Part of a small language model's weights.
Size: 23 layers, width 128, 2 heads of 64, MLP 512 tanh GELU.
Architecture: LayerNorm before each block, rotary positions, no biases in attention or MLP, untied embeddings, attention and MLP in parallel.
Training: a variant of SOAP for these matrices, 192M tokens, 5854 steps.
Each number is 50 + 10 x the weight over the matrix's rms, rounded and kept within 0 to 99. Layers, rows and columns count from 0.

# layer 7 MLP up, 512x128, rms 0.259, rows 90-117, columns 0-127
47 47 69 52 53 51 53 59 46 46 53 43 55 61 48 36 46 50 46 43 45 46 46 58 65 50 52 42 37 51 25 44 60 46 37 45 64 49 49 44 53 63 46 45 43 61 44 51 43 39 41 37 47 62 53 51 52 46 40 66 47 64 55 50 33 42 49 41 44 50 43 77 60 53 45 61 36 38 53 43 42 64 33 47 44 47 48 61 59 57 53 50 54 56 57 62 47 67 57 38 49 67 50 50 56 42 48 41 39 56 42 54 27 45 60 44 57 53 42 63 55 61 50 62 64 54 50 49
45 65 49 47 51 55 40 47 60 37 32 40 65 66 47 43 49 43 62 36 46 40 42 53 50 42 55 48 43 50 36 44 37 44 51 59 53 54 50 50 47 54 53 47 58 58 51 42 43 56 64 59 61 30 43 52 60 35 49 42 50 52 72 55 50 42 50 48 43 62 60 64 55 60 53 51 48 43 62 64 34 44 56 40 72 44 41 62 59 28 60 60 43 46 55 47 56 59 72 48 51 47 45 60 57 56 52 57 61 57 45 49 43 62 46 38 61 42 62 54 33 34 55 70 52 52 37 41
54 40 35 43 63 49 52 51 53 56 35 61 51 56 37 47 36 56 46 52 73 56 49 68 60 58 52 37 37 66 60 59 51 60 44 47 49 45 42 50 53 44 40 37 25 60 46 54 65 54 36 50 47 56 50 62 39 52 42 54 56 48 36 48 46 63 46 57 39 57 45 55 45 48 58 48 65 49 58 31 49 59 58 51 45 49 58 30 43 46 47 44 61 53 39 47 45 29 28 50 53 51 77 54 57 67 29 61 66 45 49 44 44 32 48 54 66 46 52 62 42 44 28 55 26 56 62 27
40 60 48 71 55 49 61 34 45 77 53 47 52 57 61 69 45 52 51 67 33 36 46 45 55 56 63 52 48 58 47 44 65 60 63 42 43 44 45 39 53 54 60 56 43 57 65 52 44 62 47 50 50 47 39 48 44 58 46 38 37 63 53 59 50 58 47 36 35 59 46 35 33 56 44 72 48 54 42 54 57 36 39 63 38 59 51 47 46 46 58 63 43 39 55 48 45 60 60 39 62 43 62 59 43 51 30 43 44 55 48 22 62 22 45 66 53 73 37 55 45 39 49 52 65 51 43 36
44 51 68 50 41 38 62 63 53 54 44 40 28 62 39 38 41 59 66 52 20 48 46 44 54 57 62 50 39 43 40 26 68 55 31 48 67 44 54 55 39 64 68 32 31 54 51 69 41 49 32 34 46 63 65 64 44 63 67 37 45 46 43 59 59 44 48 54 47 42 52 65 62 59 53 42 41 60 58 53 35 56 57 40 49 61 55 37 54 40 58 53 56 29 43 52 38 57 59 39 48 51 40 66 62 52 47 56 60 38 39 32 51 40 60 31 52 66 62 41 59 50 54 46 38 45 65 49
42 49 47 46 47 54 45 53 49 20 52 53 35 45 48 60 58 50 58 48 61 30 68 34 55 55 62 48 53 58 51 64 40 52 53 42 33 51 49 70 54 30 51 53 49 46 59 39 59 49 52 15 55 62 36 61 51 50 59 59 43 41 51 54 55 67 51 54 57 61 49 47 43 46 43 49 60 51 56 54 75 40 65 41 34 57 45 51 43 45 50 41 52 48 49 47 50 72 53 40 46 48 32 59 52 58 50 41 69 67 49 35 53 28 66 61 60 55 49 60 50 44 52 72 54 48 56 42
52 34 59 50 45 53 45 48 54 48 58 57 58 61 48 51 71 59 63 47 42 58 56 55 52 53 48 58 48 30 66 49 56 56 39 38 60 38 40 49 61 56 44 52 66 52 58 47 54 53 52 34 62 41 47 61 58 32 58 47 46 47 57 44 53 49 55 51 53 51 47 38 45 46 65 54 33 36 60 45 59 58 51 33 52 55 53 52 48 50 39 51 56 54 50 35 36 49 44 52 52 46 46 42 61 53 37 63 42 32 46 56 51 32 51 33 47 42 49 31 52 65 50 49 48 44 57 53
49 44 44 58 39 36 36 60 58 54 30 64 32 59 56 63 42 51 44 47 59 46 40 44 36 41 59 37 49 47 34 55 54 58 50 45 48 57 38 32 56 33 60 54 50 25 78 46 60 42 39 57 45 48 46 45 62 31 53 33 56 64 55 57 48 55 49 44 47 46 52 53 40 56 49 47 45 22 40 64 66 73 55 67 54 53 49 52 58 33 48 59 65 54 60 49 59 40 53 64 53 52 59 55 50 46 53 62 64 42 29 46 43 62 38 56 36 41 32 44 47 51 50 56 48 52 51 53
62 46 42 61 65 49 54 68 50 40 58 38 47 44 56 53 52 50 56 43 42 57 40 40 52 58 48 44 32 39 54 31 42 42 49 59 48 42 63 52 47 52 52 58 54 45 51 43 78 43 63 52 56 49 42 41 55 54 50 34 69 45 47 59 36 55 35 53 53 52 46 42 50 60 51 54 45 50 50 44 48 52 48 43 36 59 59 51 61 59 48 45 54 50 59 50 52 61 38 48 46 35 51 57 60 47 52 24 43 54 40 52 63 61 40 47 48 44 46 45 46 38 50 36 38 70 35 45
44 48 39 44 62 55 33 54 48 49 42 53 58 44 47 53 62 52 59 65 50 67 41 38 45 53 38 63 46 56 45 52 55 47 34 43 48 43 38 53 53 65 35 54 41 59 35 52 63 46 50 38 55 58 52 53 48 44 50 49 45 41 53 60 47 58 72 75 51 52 49 43 34 56 64 51 35 61 44 63 50 35 32 69 36 43 33 64 46 40 62 48 47 53 48 56 36 29 56 40 43 49 48 46 71 56 48 55 50 60 48 56 58 48 58 64 59 50 44 55 30 47 56 43 45 49 72 28
58 61 57 45 52 70 57 68 40 54 81 51 59 69 58 53 27 38 33 49 67 62 42 32 56 38 32 45 31 53 32 58 64 47 59 50 68 47 57 55 52 38 21 46 49 59 45 54 49 51 52 55 56 56 36 55 63 42 54 49 42 37 56 33 40 47 45 46 42 63 30 36 45 61 70 42 44 64 44 78 28 41 67 38 45 57 45 52 46 62 51 40 42 48 48 58 55 65 66 38 57 43 56 49 57 63 55 35 46 33 58 36 47 49 26 70 35 31 37 53 50 53 45 39 34 59 61 62
43 45 53 52 40 37 59 56 46 61 58 42 59 41 47 59 43 33 55 52 49 39 36 46 35 54 65 68 51 45 52 42 60 43 52 58 56 63 56 53 38 58 25 57 56 37 59 54 57 48 37 49 59 36 48 57 53 49 46 46 43 51 53 47 53 43 46 55 56 56 52 45 44 43 46 46 49 54 49 44 56 47 62 39 39 43 48 45 36 65 46 34 66 43 58 55 46 56 52 54 60 68 50 38 65 45 25 44 32 44 43 47 54 47 47 42 41 39 52 70 72 47 54 56 47 36 57 49
26 55 58 47 40 45 53 47 53 44 32 60 38 45 56 58 45 42 64 51 48 59 64 64 45 54 46 63 44 44 59 60 56 47 51 54 63 54 42 43 60 35 59 32 46 50 62 70 63 50 41 49 56 37 50 57 51 51 68 52 58 43 47 47 70 50 40 68 67 52 33 48 40 51 59 32 39 29 49 49 47 43 42 37 49 48 44 36 30 50 34 49 66 38 37 50 47 58 51 60 37 58 54 56 37 59 47 58 39 62 49 36 56 56 63 35 37 53 22 53 34 42 51 54 40 57 52 50
45 46 37 51 44 58 42 34 39 70 29 30 67 50 33 62 35 44 56 56 57 45 44 43 57 49 74 49 57 64 41 44 54 62 52 32 36 35 45 53 40 47 54 74 57 21 42 48 47 45 54 61 54 41 51 46 54 31 41 47 46 67 50 30 50 57 47 58 50 60 57 65 47 52 43 32 47 61 51 51 52 59 49 39 44 45 41 58 45 61 43 39 43 56 45 58 45 51 56 54 49 41 49 61 39 50 42 59 52 53 54 43 49 50 58 50 48 41 56 58 35 51 62 49 61 47 44 62
68 59 66 70 35 46 51 53 62 36 55 31 64 63 41 50 65 31 53 49 45 51 39 46 49 41 39 54 51 40 44 55 41 45 47 36 48 37 44 38 41 34 58 41 61 56 41 43 52 48 45 42 42 55 49 49 39 25 68 56 51 52 51 40 53 49 45 44 46 59 54 68 48 57 25 54 40 54 50 58 44 51 59 49 41 52 48 51 52 71 47 33 64 53 49 51 61 47 42 64 67 54 74 69 71 58 59 65 41 49 51 42 51 58 54 47 34 65 39 62 67 35 46 50 53 60 51 36
45 44 56 52 67 54 42 56 54 61 37 70 31 45 53 49 33 29 47 45 64 67 63 42 62 43 45 36 38 35 67 40 60 77 50 59 45 54 50 52 65 54 58 53 50 48 49 63 57 52 39 49 43 43 51 58 50 60 70 50 59 54 63 56 59 43 47 48 52 45 27 43 39 36 47 48 50 43 44 61 52 51 43 51 44 34 42 47 44 53 45 51 65 55 51 40 41 35 41 63 50 27 79 37 43 51 40 47 67 46 38 41 72 39 62 53 36 48 35 56 34 54 69 42 41 47 45 54
67 54 34 37 35 48 33 54 58 55 50 41 62 66 44 45 54 64 40 40 47 52 69 64 34 32 65 46 43 62 42 60 33 45 40 40 50 34 55 42 26 46 50 39 69 43 52 63 38 48 48 51 35 67 34 80 59 56 67 47 47 60 27 60 46 29 51 48 53 51 46 35 40 52 50 54 52 49 59 50 57 57 49 54 58 78 48 40 56 67 52 34 66 53 48 53 48 53 63 62 48 51 42 60 45 47 53 25 59 48 68 56 52 41 48 53 33 50 46 48 60 44 20 56 52 45 33 34
50 38 35 40 63 59 32 57 49 34 47 45 54 59 36 53 52 47 61 49 70 56 52 54 41 60 58 53 43 42 57 58 47 39 56 67 50 39 62 41 66 39 55 57 49 43 54 37 43 53 46 39 62 41 42 42 46 55 63 40 38 44 41 47 55 54 52 41 38 39 61 37 69 54 63 50 48 53 47 48 55 50 59 45 58 38 50 52 44 54 45 41 47 49 43 45 44 63 62 53 39 46 57 69 43 64 52 67 55 44 55 66 58 42 59 60 42 45 39 52 52 51 63 29 59 54 56 48
45 36 51 64 63 41 48 51 53 42 62 48 53 84 50 49 38 62 36 45 58 43 68 33 41 67 40 42 46 33 56 47 60 32 44 51 60 36 59 32 47 47 20 64 67 40 64 66 43 65 55 46 43 49 47 42 29 53 76 42 42 46 52 47 53 65 55 56 56 51 57 46 60 60 65 42 28 49 63 46 27 49 45 52 45 35 39 54 44 44 56 41 48 64 36 52 35 42 58 49 52 46 53 49 55 45 55 55 60 51 53 52 42 51 55 45 47 33 39 42 53 48 49 58 38 48 38 40
40 53 58 62 63 51 54 54 42 57 48 58 46 54 38 52 55 37 63 74 58 65 48 35 46 55 34 70 53 67 51 42 40 47 32 46 51 62 53 50 52 50 37 55 55 31 52 44 45 38 35 40 63 41 51 44 51 47 52 46 51 80 47 56 55 40 55 45 44 56 53 52 43 59 47 44 26 46 45 55 47 63 65 53 41 48 61 47 73 60 60 57 55 54 66 38 38 55 54 38 37 64 61 37 63 60 67 40 56 53 63 39 50 46 28 61 31 54 71 48 40 39 50 57 54 53 49 38
28 51 44 58 45 53 32 48 57 48 63 60 43 58 40 54 64 41 55 35 59 47 58 60 49 36 46 49 35 51 33 44 58 48 68 54 37 63 66 53 66 59 44 56 66 47 48 54 54 58 55 51 56 38 58 45 55 53 47 47 45 51 76 63 46 53 53 46 56 60 50 59 50 72 57 34 40 23 54 69 41 64 45 43 40 42 40 41 48 43 57 55 56 57 29 40 51 56 40 48 41 56 47 60 58 53 62 37 46 42 28 19 42 54 65 45 37 48 40 54 57 60 60 59 60 54 36 38
56 48 57 64 54 61 55 38 43 48 70 53 46 51 31 71 61 47 33 32 57 55 43 33 58 41 54 40 64 75 52 43 58 52 40 48 52 40 26 41 59 56 69 47 45 42 39 47 58 56 27 45 59 51 46 65 36 46 46 55 47 53 51 43 54 56 34 58 58 52 50 52 60 59 51 51 49 47 46 47 52 72 48 53 39 29 50 32 33 40 40 57 52 52 56 49 40 48 44 57 49 48 66 54 31 58 51 70 50 61 45 55 44 29 59 56 64 51 56 54 42 48 57 53 48 43 24 67
48 32 37 65 44 45 47 61 43 58 30 32 53 51 48 39 47 43 62 51 42 77 20 55 47 57 46 56 53 64 59 51 54 39 47 56 47 53 60 31 52 53 50 47 61 54 66 44 44 51 59 56 42 42 66 44 49 53 38 47 58 60 51 55 48 45 53 62 56 57 45 42 41 50 35 51 36 53 48 50 45 60 59 33 59 55 37 40 60 47 49 44 40 39 68 49 55 31 51 69 34 68 40 48 60 47 46 50 54 51 51 44 82 57 52 48 45 62 50 58 40 42 63 39 39 35 43 51
58 44 67 53 63 59 46 48 29 32 49 55 52 46 50 55 56 35 40 43 44 39 55 65 65 48 56 58 53 53 52 48 45 52 40 39 64 61 50 48 53 59 51 48 53 47 32 56 57 40 46 31 56 65 26 41 42 58 54 59 62 48 58 54 65 55 50 43 50 37 44 41 47 53 43 51 35 59 71 60 32 41 40 50 53 31 53 60 52 39 54 48 40 51 56 53 60 48 42 56 62 44 38 67 52 42 33 45 38 49 55 32 43 55 53 32 60 55 51 45 41 45 54 64 50 52 36 70
46 56 59 50 49 62 51 50 62 67 43 55 63 42 39 53 51 46 54 39 49 51 54 66 51 52 58 33 44 54 50 41 44 51 56 57 58 39 72 32 58 55 57 32 60 49 43 29 48 54 78 59 77 52 44 54 46 36 39 37 53 60 44 59 56 49 49 60 41 56 38 47 44 45 50 49 47 50 44 50 47 56 44 37 28 45 63 52 44 56 40 46 50 51 44 58 37 56 53 62 34 60 54 31 45 57 56 48 49 55 55 28 59 47 43 47 37 59 42 55 34 60 49 49 59 61 45 52
70 41 41 49 43 59 66 48 36 34 35 58 56 73 44 60 47 37 46 48 40 54 57 56 55 51 53 55 56 68 57 59 73 54 59 41 60 51 43 47 51 59 48 47 37 68 59 45 54 70 27 40 34 51 64 62 59 64 36 38 48 26 43 55 59 75 61 52 32 57 56 51 24 54 49 61 38 36 42 41 48 64 54 36 60 24 39 51 37 70 47 53 60 50 39 50 43 35 28 66 36 39 74 45 44 51 50 52 63 31 53 58 32 48 39 53 49 46 62 38 45 38 21 49 44 51 53 62
49 57 45 53 66 42 45 55 49 45 51 40 49 41 66 68 54 65 41 58 55 54 54 55 52 40 55 52 42 47 37 42 51 41 57 57 54 75 42 73 45 62 39 47 58 45 42 44 53 35 50 40 60 61 36 45 49 65 37 43 39 48 52 53 50 57 77 52 47 54 47 40 52 53 50 53 51 67 45 44 45 54 43 66 45 48 39 49 43 49 48 64 46 58 47 41 59 55 60 48 40 56 55 59 49 47 37 45 65 55 48 59 55 44 61 53 42 52 51 51 56 50 64 51 62 58 53 43
45 53 52 41 44 33 50 59 46 42 56 33 52 71 43 43 46 61 57 52 37 52 51 54 47 56 62 48 59 51 55 36 39 54 59 68 43 64 44 53 50 33 37 44 42 53 60 49 60 34 71 69 62 55 59 62 67 72 59 56 22 52 40 60 52 62 62 35 46 57 34 51 35 58 51 38 54 40 50 57 40 63 48 56 50 51 34 41 54 40 48 32 45 56 47 30 46 57 33 46 61 55 38 60 58 58 50 44 56 48 51 30 56 62 57 50 52 43 76 58 50 48 44 54 41 45 40 61
# layer 7 MLP down (transposed), 512x128, rms 0.244, rows 90-116, columns 0-127
51 32 50 46 47 51 59 48 56 37 59 50 59 43 54 56 50 41 43 49 56 47 48 46 50 47 59 51 51 54 44 52 55 51 53 33 60 67 58 46 48 54 53 43 40 43 45 64 45 36 43 46 52 54 51 33 42 64 48 50 40 41 34 56 49 55 51 44 49 37 50 43 33 33 44 53 69 50 49 57 66 46 59 63 48 54 59 63 41 30 52 46 54 31 48 42 63 60 57 50 39 58 57 57 33 48 71 66 54 46 50 40 62 59 21 57 72 46 54 60 62 44 55 40 43 55 44 61
51 56 51 45 61 62 59 54 64 29 44 63 46 58 55 39 45 48 37 30 52 37 58 55 43 42 43 45 56 36 54 48 61 49 25 55 51 58 50 48 62 52 52 37 54 39 75 67 42 53 47 51 45 52 41 52 47 54 61 33 67 47 58 54 44 63 61 46 30 61 45 44 65 49 46 43 63 59 54 53 40 36 22 70 49 50 39 57 55 53 91 61 52 49 47 62 65 60 52 43 63 43 46 61 51 56 50 40 53 21 63 43 48 49 38 65 69 65 54 43 51 49 69 53 39 51 46 50
40 61 39 62 44 49 69 39 42 51 56 48 54 51 64 61 52 55 69 41 43 43 49 45 45 46 46 36 48 39 54 69 32 56 38 43 51 48 64 67 37 45 39 77 35 41 49 39 58 39 61 49 37 50 47 37 51 50 48 52 41 43 55 44 37 68 53 55 52 36 35 44 41 41 59 54 44 47 65 36 46 70 43 58 47 62 63 69 44 46 53 45 41 53 46 62 33 66 66 39 57 42 64 47 42 50 47 51 40 54 46 43 59 60 50 66 49 61 68 32 57 48 60 50 48 55 45 62
69 66 44 64 52 75 26 33 45 54 63 70 44 55 36 69 32 41 50 51 44 43 48 62 50 46 70 69 47 61 48 44 40 33 61 71 54 46 35 65 57 54 45 53 59 61 58 69 22 47 57 48 52 58 36 42 56 53 53 37 46 38 59 34 48 68 49 53 42 43 55 49 48 50 55 41 65 51 46 34 62 43 41 41 66 66 36 58 46 51 42 58 66 56 44 44 43 33 48 58 48 58 51 58 46 42 57 42 52 16 36 48 62 53 46 53 40 60 54 69 37 49 39 47 71 65 45 30
57 56 57 48 60 43 51 53 48 26 52 56 38 70 43 43 51 52 56 46 58 50 47 63 52 45 58 54 68 52 54 45 59 42 50 36 56 66 52 39 71 50 54 33 44 36 71 49 49 53 35 42 50 54 31 36 80 47 44 34 52 40 36 57 58 55 49 50 60 60 38 75 50 66 51 67 46 42 59 27 39 77 71 37 56 62 42 50 55 52 49 65 45 48 43 41 51 68 39 40 46 61 48 59 61 87 53 36 48 62 52 38 39 27 51 59 72 40 41 55 68 50 49 45 52 27 48 61
66 56 47 51 46 40 49 43 52 54 34 33 61 35 72 69 55 32 69 56 46 55 37 57 49 45 37 50 55 55 56 33 55 55 64 25 26 51 55 62 48 58 47 50 65 63 52 41 55 49 52 52 40 62 50 54 37 61 59 71 55 33 50 50 51 53 54 48 61 24 56 56 65 45 32 53 54 53 37 36 61 47 56 52 43 55 40 46 39 43 56 57 41 50 49 41 67 55 64 46 53 53 36 45 37 48 58 47 49 41 51 39 46 64 53 31 42 54 41 49 39 46 41 44 54 42 39 48
60 46 53 58 47 43 21 67 36 62 40 62 56 52 47 37 47 57 42 54 49 51 52 53 48 60 58 60 57 47 51 52 53 47 40 61 72 46 55 53 74 60 36 49 65 42 47 36 61 93 49 45 57 53 50 31 47 48 54 56 64 52 52 33 47 40 43 46 65 75 46 47 70 40 62 59 57 37 50 58 47 61 46 47 37 41 53 59 55 41 48 67 38 41 41 56 36 55 43 47 43 33 55 62 44 59 45 48 55 30 55 43 38 76 50 51 50 41 53 49 52 35 70 49 44 60 48 48
59 52 27 30 55 63 48 64 43 49 53 56 78 46 48 52 62 58 50 34 44 60 50 64 33 62 57 55 54 51 60 54 60 38 58 43 47 66 55 59 53 49 44 38 54 49 62 57 50 53 49 34 56 61 37 54 44 74 37 48 46 44 48 41 30 50 77 51 34 60 57 53 40 45 53 73 66 59 50 60 29 45 70 34 44 55 65 53 64 48 47 63 50 52 41 57 59 42 49 55 47 55 68 58 45 56 50 50 43 64 65 56 42 59 77 37 36 52 35 38 60 58 67 57 45 37 62 54
47 43 43 34 33 43 53 44 58 61 48 49 40 43 47 42 46 60 40 56 47 50 37 42 48 42 60 38 50 60 53 65 47 60 47 70 38 33 49 46 41 38 42 43 52 53 30 52 44 63 63 64 36 35 46 56 46 57 60 64 51 44 49 47 52 56 42 41 52 50 46 44 47 73 46 58 55 49 65 49 43 50 46 33 71 49 44 57 51 44 49 47 53 57 52 53 55 36 50 40 44 71 45 46 41 45 53 51 47 51 39 56 30 57 60 59 59 41 57 52 47 52 38 50 45 40 55 63
54 44 53 71 65 49 59 37 43 44 78 56 41 61 48 35 63 52 60 46 54 49 32 60 56 51 47 51 51 53 56 42 70 36 47 75 44 33 42 71 42 57 43 60 77 43 55 53 72 60 37 40 41 34 56 59 33 48 57 55 28 58 44 46 43 63 41 64 51 63 61 59 54 57 44 36 38 63 65 46 64 61 55 21 37 53 48 37 47 50 40 51 56 61 48 47 55 52 57 64 55 56 49 48 48 57 45 71 54 60 49 42 36 69 55 61 54 43 45 40 63 49 49 58 55 52 39 47
62 51 25 26 44 27 38 45 51 69 38 44 48 34 56 48 67 64 69 48 47 53 57 50 48 37 59 53 67 56 60 59 42 39 41 54 39 49 45 48 46 62 34 50 44 52 42 59 69 36 37 57 48 54 53 76 59 34 63 64 54 41 55 44 46 48 70 60 56 28 48 57 60 44 32 62 49 38 54 38 59 45 61 55 63 48 40 52 52 60 66 55 63 46 50 30 52 46 43 61 71 40 49 50 36 39 53 40 33 63 35 49 47 46 66 46 54 46 36 54 57 48 43 68 63 41 54 35
58 50 51 58 56 41 59 55 50 51 48 44 46 57 59 63 52 38 55 58 46 57 70 54 40 45 52 40 65 46 59 36 34 56 49 52 51 41 53 46 49 50 46 35 56 38 53 55 36 48 61 58 48 46 49 58 54 61 38 44 74 65 56 64 42 47 50 44 50 31 48 49 39 58 58 81 56 54 35 38 36 50 45 54 45 38 57 59 54 51 46 45 56 40 53 41 44 54 47 38 41 51 60 34 55 40 52 59 49 53 47 42 65 63 53 39 69 36 35 53 37 63 33 36 51 57 54 44
48 57 38 51 45 38 47 67 39 52 49 63 54 49 44 59 67 55 43 52 34 47 30 56 47 49 50 34 61 52 47 48 64 50 53 61 66 46 49 54 41 48 55 41 54 62 53 53 67 72 73 52 49 69 47 52 55 41 34 50 52 63 49 48 40 35 54 53 57 54 69 53 65 55 40 51 68 68 52 57 45 58 51 45 39 24 37 58 44 44 29 44 45 33 48 55 52 51 52 70 76 53 40 62 47 46 40 59 59 59 66 59 44 48 29 36 52 38 43 58 39 39 71 62 38 49 35 42
62 47 42 55 49 63 52 59 43 52 69 39 51 61 51 63 38 33 40 36 55 53 44 46 41 42 61 47 33 64 39 39 40 49 69 48 27 75 41 54 55 42 44 61 61 32 42 45 59 55 26 49 39 56 51 59 56 61 53 73 29 54 54 61 49 44 41 46 55 47 60 52 42 56 55 48 69 32 49 53 50 44 61 52 56 64 36 45 44 61 61 54 41 56 31 54 58 60 47 45 45 42 47 44 53 54 42 65 48 29 33 43 52 52 57 58 57 81 42 38 45 64 62 49 51 59 43 66
51 47 55 45 60 49 41 65 46 69 56 62 45 25 69 56 45 50 53 50 50 41 65 56 53 48 52 46 49 61 52 49 59 51 69 61 38 52 42 50 61 68 52 49 48 50 41 46 45 47 61 53 41 53 52 49 35 62 34 54 42 55 55 56 36 52 36 57 46 53 46 46 40 36 43 52 68 64 49 34 63 68 33 41 58 41 72 52 51 22 39 63 45 50 36 52 45 46 62 58 47 40 49 32 33 45 53 44 55 62 40 52 65 44 37 46 60 45 71 50 36 65 45 51 52 45 47 52
42 44 42 53 68 51 55 52 46 44 56 58 41 47 52 59 41 60 54 50 36 62 40 61 40 50 58 43 53 47 65 57 43 40 57 39 41 61 66 70 68 53 50 23 53 42 62 40 49 57 62 52 63 52 45 52 56 64 71 66 63 46 50 44 47 50 46 48 71 54 62 64 49 60 54 56 36 48 37 54 66 57 51 49 40 48 55 54 50 36 53 42 35 53 43 46 67 64 53 57 40 57 46 67 45 61 57 48 57 45 45 37 56 52 43 45 64 55 72 44 68 48 42 68 50 54 37 51
51 47 65 61 59 45 73 43 45 45 47 58 55 56 53 54 45 56 49 56 45 58 50 46 53 56 51 53 50 35 62 55 46 51 56 52 51 49 43 32 52 61 54 42 37 68 41 41 67 37 48 50 46 54 47 56 55 53 59 70 40 45 47 31 58 36 65 52 70 24 58 56 37 57 30 58 58 62 52 45 69 50 52 51 51 30 50 54 69 26 44 60 54 39 65 42 51 41 37 55 38 38 67 36 53 57 63 58 36 54 40 55 53 57 46 42 56 47 50 47 68 49 55 50 49 51 56 48
62 53 33 47 51 47 58 37 53 65 58 69 49 56 46 50 50 53 60 37 35 49 66 35 41 48 36 17 28 35 47 55 62 63 43 47 62 49 61 63 69 65 56 69 56 58 45 54 53 54 50 50 46 59 52 55 62 53 50 59 50 51 50 53 62 50 48 46 42 53 45 58 28 38 37 54 35 53 35 43 60 66 37 51 49 49 57 42 57 35 61 53 57 46 35 81 71 44 57 25 46 68 54 51 46 69 47 47 47 46 48 50 55 42 48 58 46 59 56 50 63 49 58 44 61 53 62 45
45 45 56 46 58 38 44 73 41 66 34 38 36 45 47 49 33 80 70 45 40 52 38 55 51 47 38 52 51 55 49 45 53 68 44 62 59 60 48 45 46 57 54 28 65 38 48 61 46 65 58 51 66 43 48 55 47 35 46 54 43 65 58 56 70 57 38 67 57 43 41 44 49 52 55 66 54 51 37 54 60 55 54 63 52 41 50 30 42 65 55 58 63 45 48 45 50 49 41 45 33 47 45 47 64 52 48 59 37 54 41 65 56 32 59 54 56 49 49 30 65 60 49 62 60 43 42 44
55 55 43 61 53 45 49 55 73 70 56 46 77 52 45 55 55 49 58 61 48 45 46 50 35 53 37 68 36 34 44 48 41 49 36 44 51 44 37 54 67 66 50 74 56 76 52 43 52 59 62 28 33 32 38 59 44 49 54 44 60 47 59 49 42 46 56 48 45 32 63 48 31 46 44 51 58 44 51 68 62 44 53 47 50 52 52 52 38 46 62 48 49 40 38 45 58 42 39 57 68 43 74 55 51 26 58 68 54 43 55 49 61 41 43 32 41 53 33 54 42 45 42 35 56 59 33 60
55 51 46 63 70 53 75 38 43 57 49 56 60 51 62 52 44 51 59 35 44 52 73 49 57 45 37 40 42 62 60 22 48 62 58 40 46 55 65 41 56 49 54 44 35 43 66 55 36 46 40 37 75 39 51 51 37 47 55 50 32 37 50 45 63 64 43 48 67 50 58 52 58 36 51 43 53 55 64 52 71 52 59 43 52 62 62 67 36 47 44 58 39 48 52 49 61 38 53 59 28 41 55 55 53 48 65 36 31 48 54 41 57 47 54 44 54 61 46 47 46 62 47 55 50 54 66 56
46 23 50 38 34 51 55 66 47 36 57 39 30 49 39 57 53 53 43 37 58 56 43 52 42 39 54 49 68 62 40 70 60 39 54 53 61 41 66 46 52 59 52 49 54 46 47 58 43 38 44 54 61 37 44 63 55 43 43 55 52 32 41 47 55 71 37 41 67 63 59 42 54 61 51 38 56 68 49 49 36 55 76 57 52 44 64 55 49 39 37 51 39 55 59 72 42 40 31 56 51 44 65 49 56 49 64 57 46 74 54 41 62 50 46 49 51 35 53 54 49 44 62 52 48 48 50 53
48 28 48 39 48 57 73 61 58 60 57 55 46 62 48 57 65 59 52 54 47 51 56 52 57 58 38 65 55 48 45 36 55 57 52 45 42 55 62 48 59 72 58 33 39 48 41 68 40 46 42 56 41 48 69 39 35 44 38 58 49 67 47 64 48 50 41 40 50 56 54 40 42 65 57 33 72 65 33 50 46 45 46 49 49 58 52 58 41 42 51 39 42 52 51 62 44 65 64 40 44 42 55 55 54 37 44 34 58 34 57 43 49 54 45 56 73 55 33 51 55 76 42 37 33 55 54 59
47 22 52 43 50 58 47 41 44 51 65 50 73 49 40 62 49 51 45 59 43 51 57 60 45 49 59 53 57 60 41 55 62 45 38 61 59 36 64 41 45 44 42 48 38 38 35 52 54 46 44 53 66 62 75 40 58 38 42 46 66 53 41 43 50 48 41 74 60 37 39 64 67 58 54 41 39 43 57 48 42 54 33 34 57 44 61 43 58 60 61 28 38 42 55 64 53 47 52 42 32 57 51 57 51 54 28 41 47 49 31 38 48 51 39 39 71 46 58 45 52 55 53 53 42 53 38 37
43 60 30 61 38 40 51 60 58 47 58 56 51 50 49 58 51 44 49 57 40 66 51 48 58 39 44 56 74 55 58 55 50 47 60 64 56 60 51 50 63 50 68 47 42 54 39 50 46 49 49 37 49 53 50 44 41 48 49 56 55 36 28 47 60 50 68 50 53 60 50 43 57 61 35 49 53 59 65 53 37 57 58 50 23 44 33 52 54 48 47 62 35 54 47 45 61 60 57 75 30 38 34 52 54 35 35 57 50 44 45 43 61 38 42 53 45 41 57 52 39 34 46 46 51 65 43 39
49 68 47 52 43 46 69 45 58 43 50 52 48 60 53 39 68 38 58 49 64 55 61 41 46 57 56 62 65 39 59 46 47 49 36 64 44 39 56 58 34 64 51 59 38 38 34 54 39 34 44 51 43 44 46 31 34 44 42 52 37 57 43 35 34 46 48 50 46 65 43 43 52 35 54 56 61 46 43 62 63 63 59 57 38 56 49 59 44 34 51 49 42 56 52 56 45 49 59 51 55 47 43 39 41 32 47 54 36 51 39 62 49 46 63 73 47 50 56 59 68 61 52 53 50 46 75 50
50 42 52 44 61 62 70 49 51 49 52 61 55 44 62 53 60 50 41 49 55 44 47 48 56 61 70 39 51 56 61 36 71 61 50 39 45 51 46 38 40 49 45 43 51 53 52 55 56 51 66 48 41 49 64 25 30 59 43 22 43 48 56 26 55 46 43 63 35 63 46 60 61 42 46 81 56 60 47 55 53 56 48 54 54 54 55 65 38 39 49 59 60 53 54 52 57 51 50 60 42 25 56 57 46 36 63 44 56 42 40 42 50 41 51 54 43 43 52 57 60 58 56 70 42 43 39 57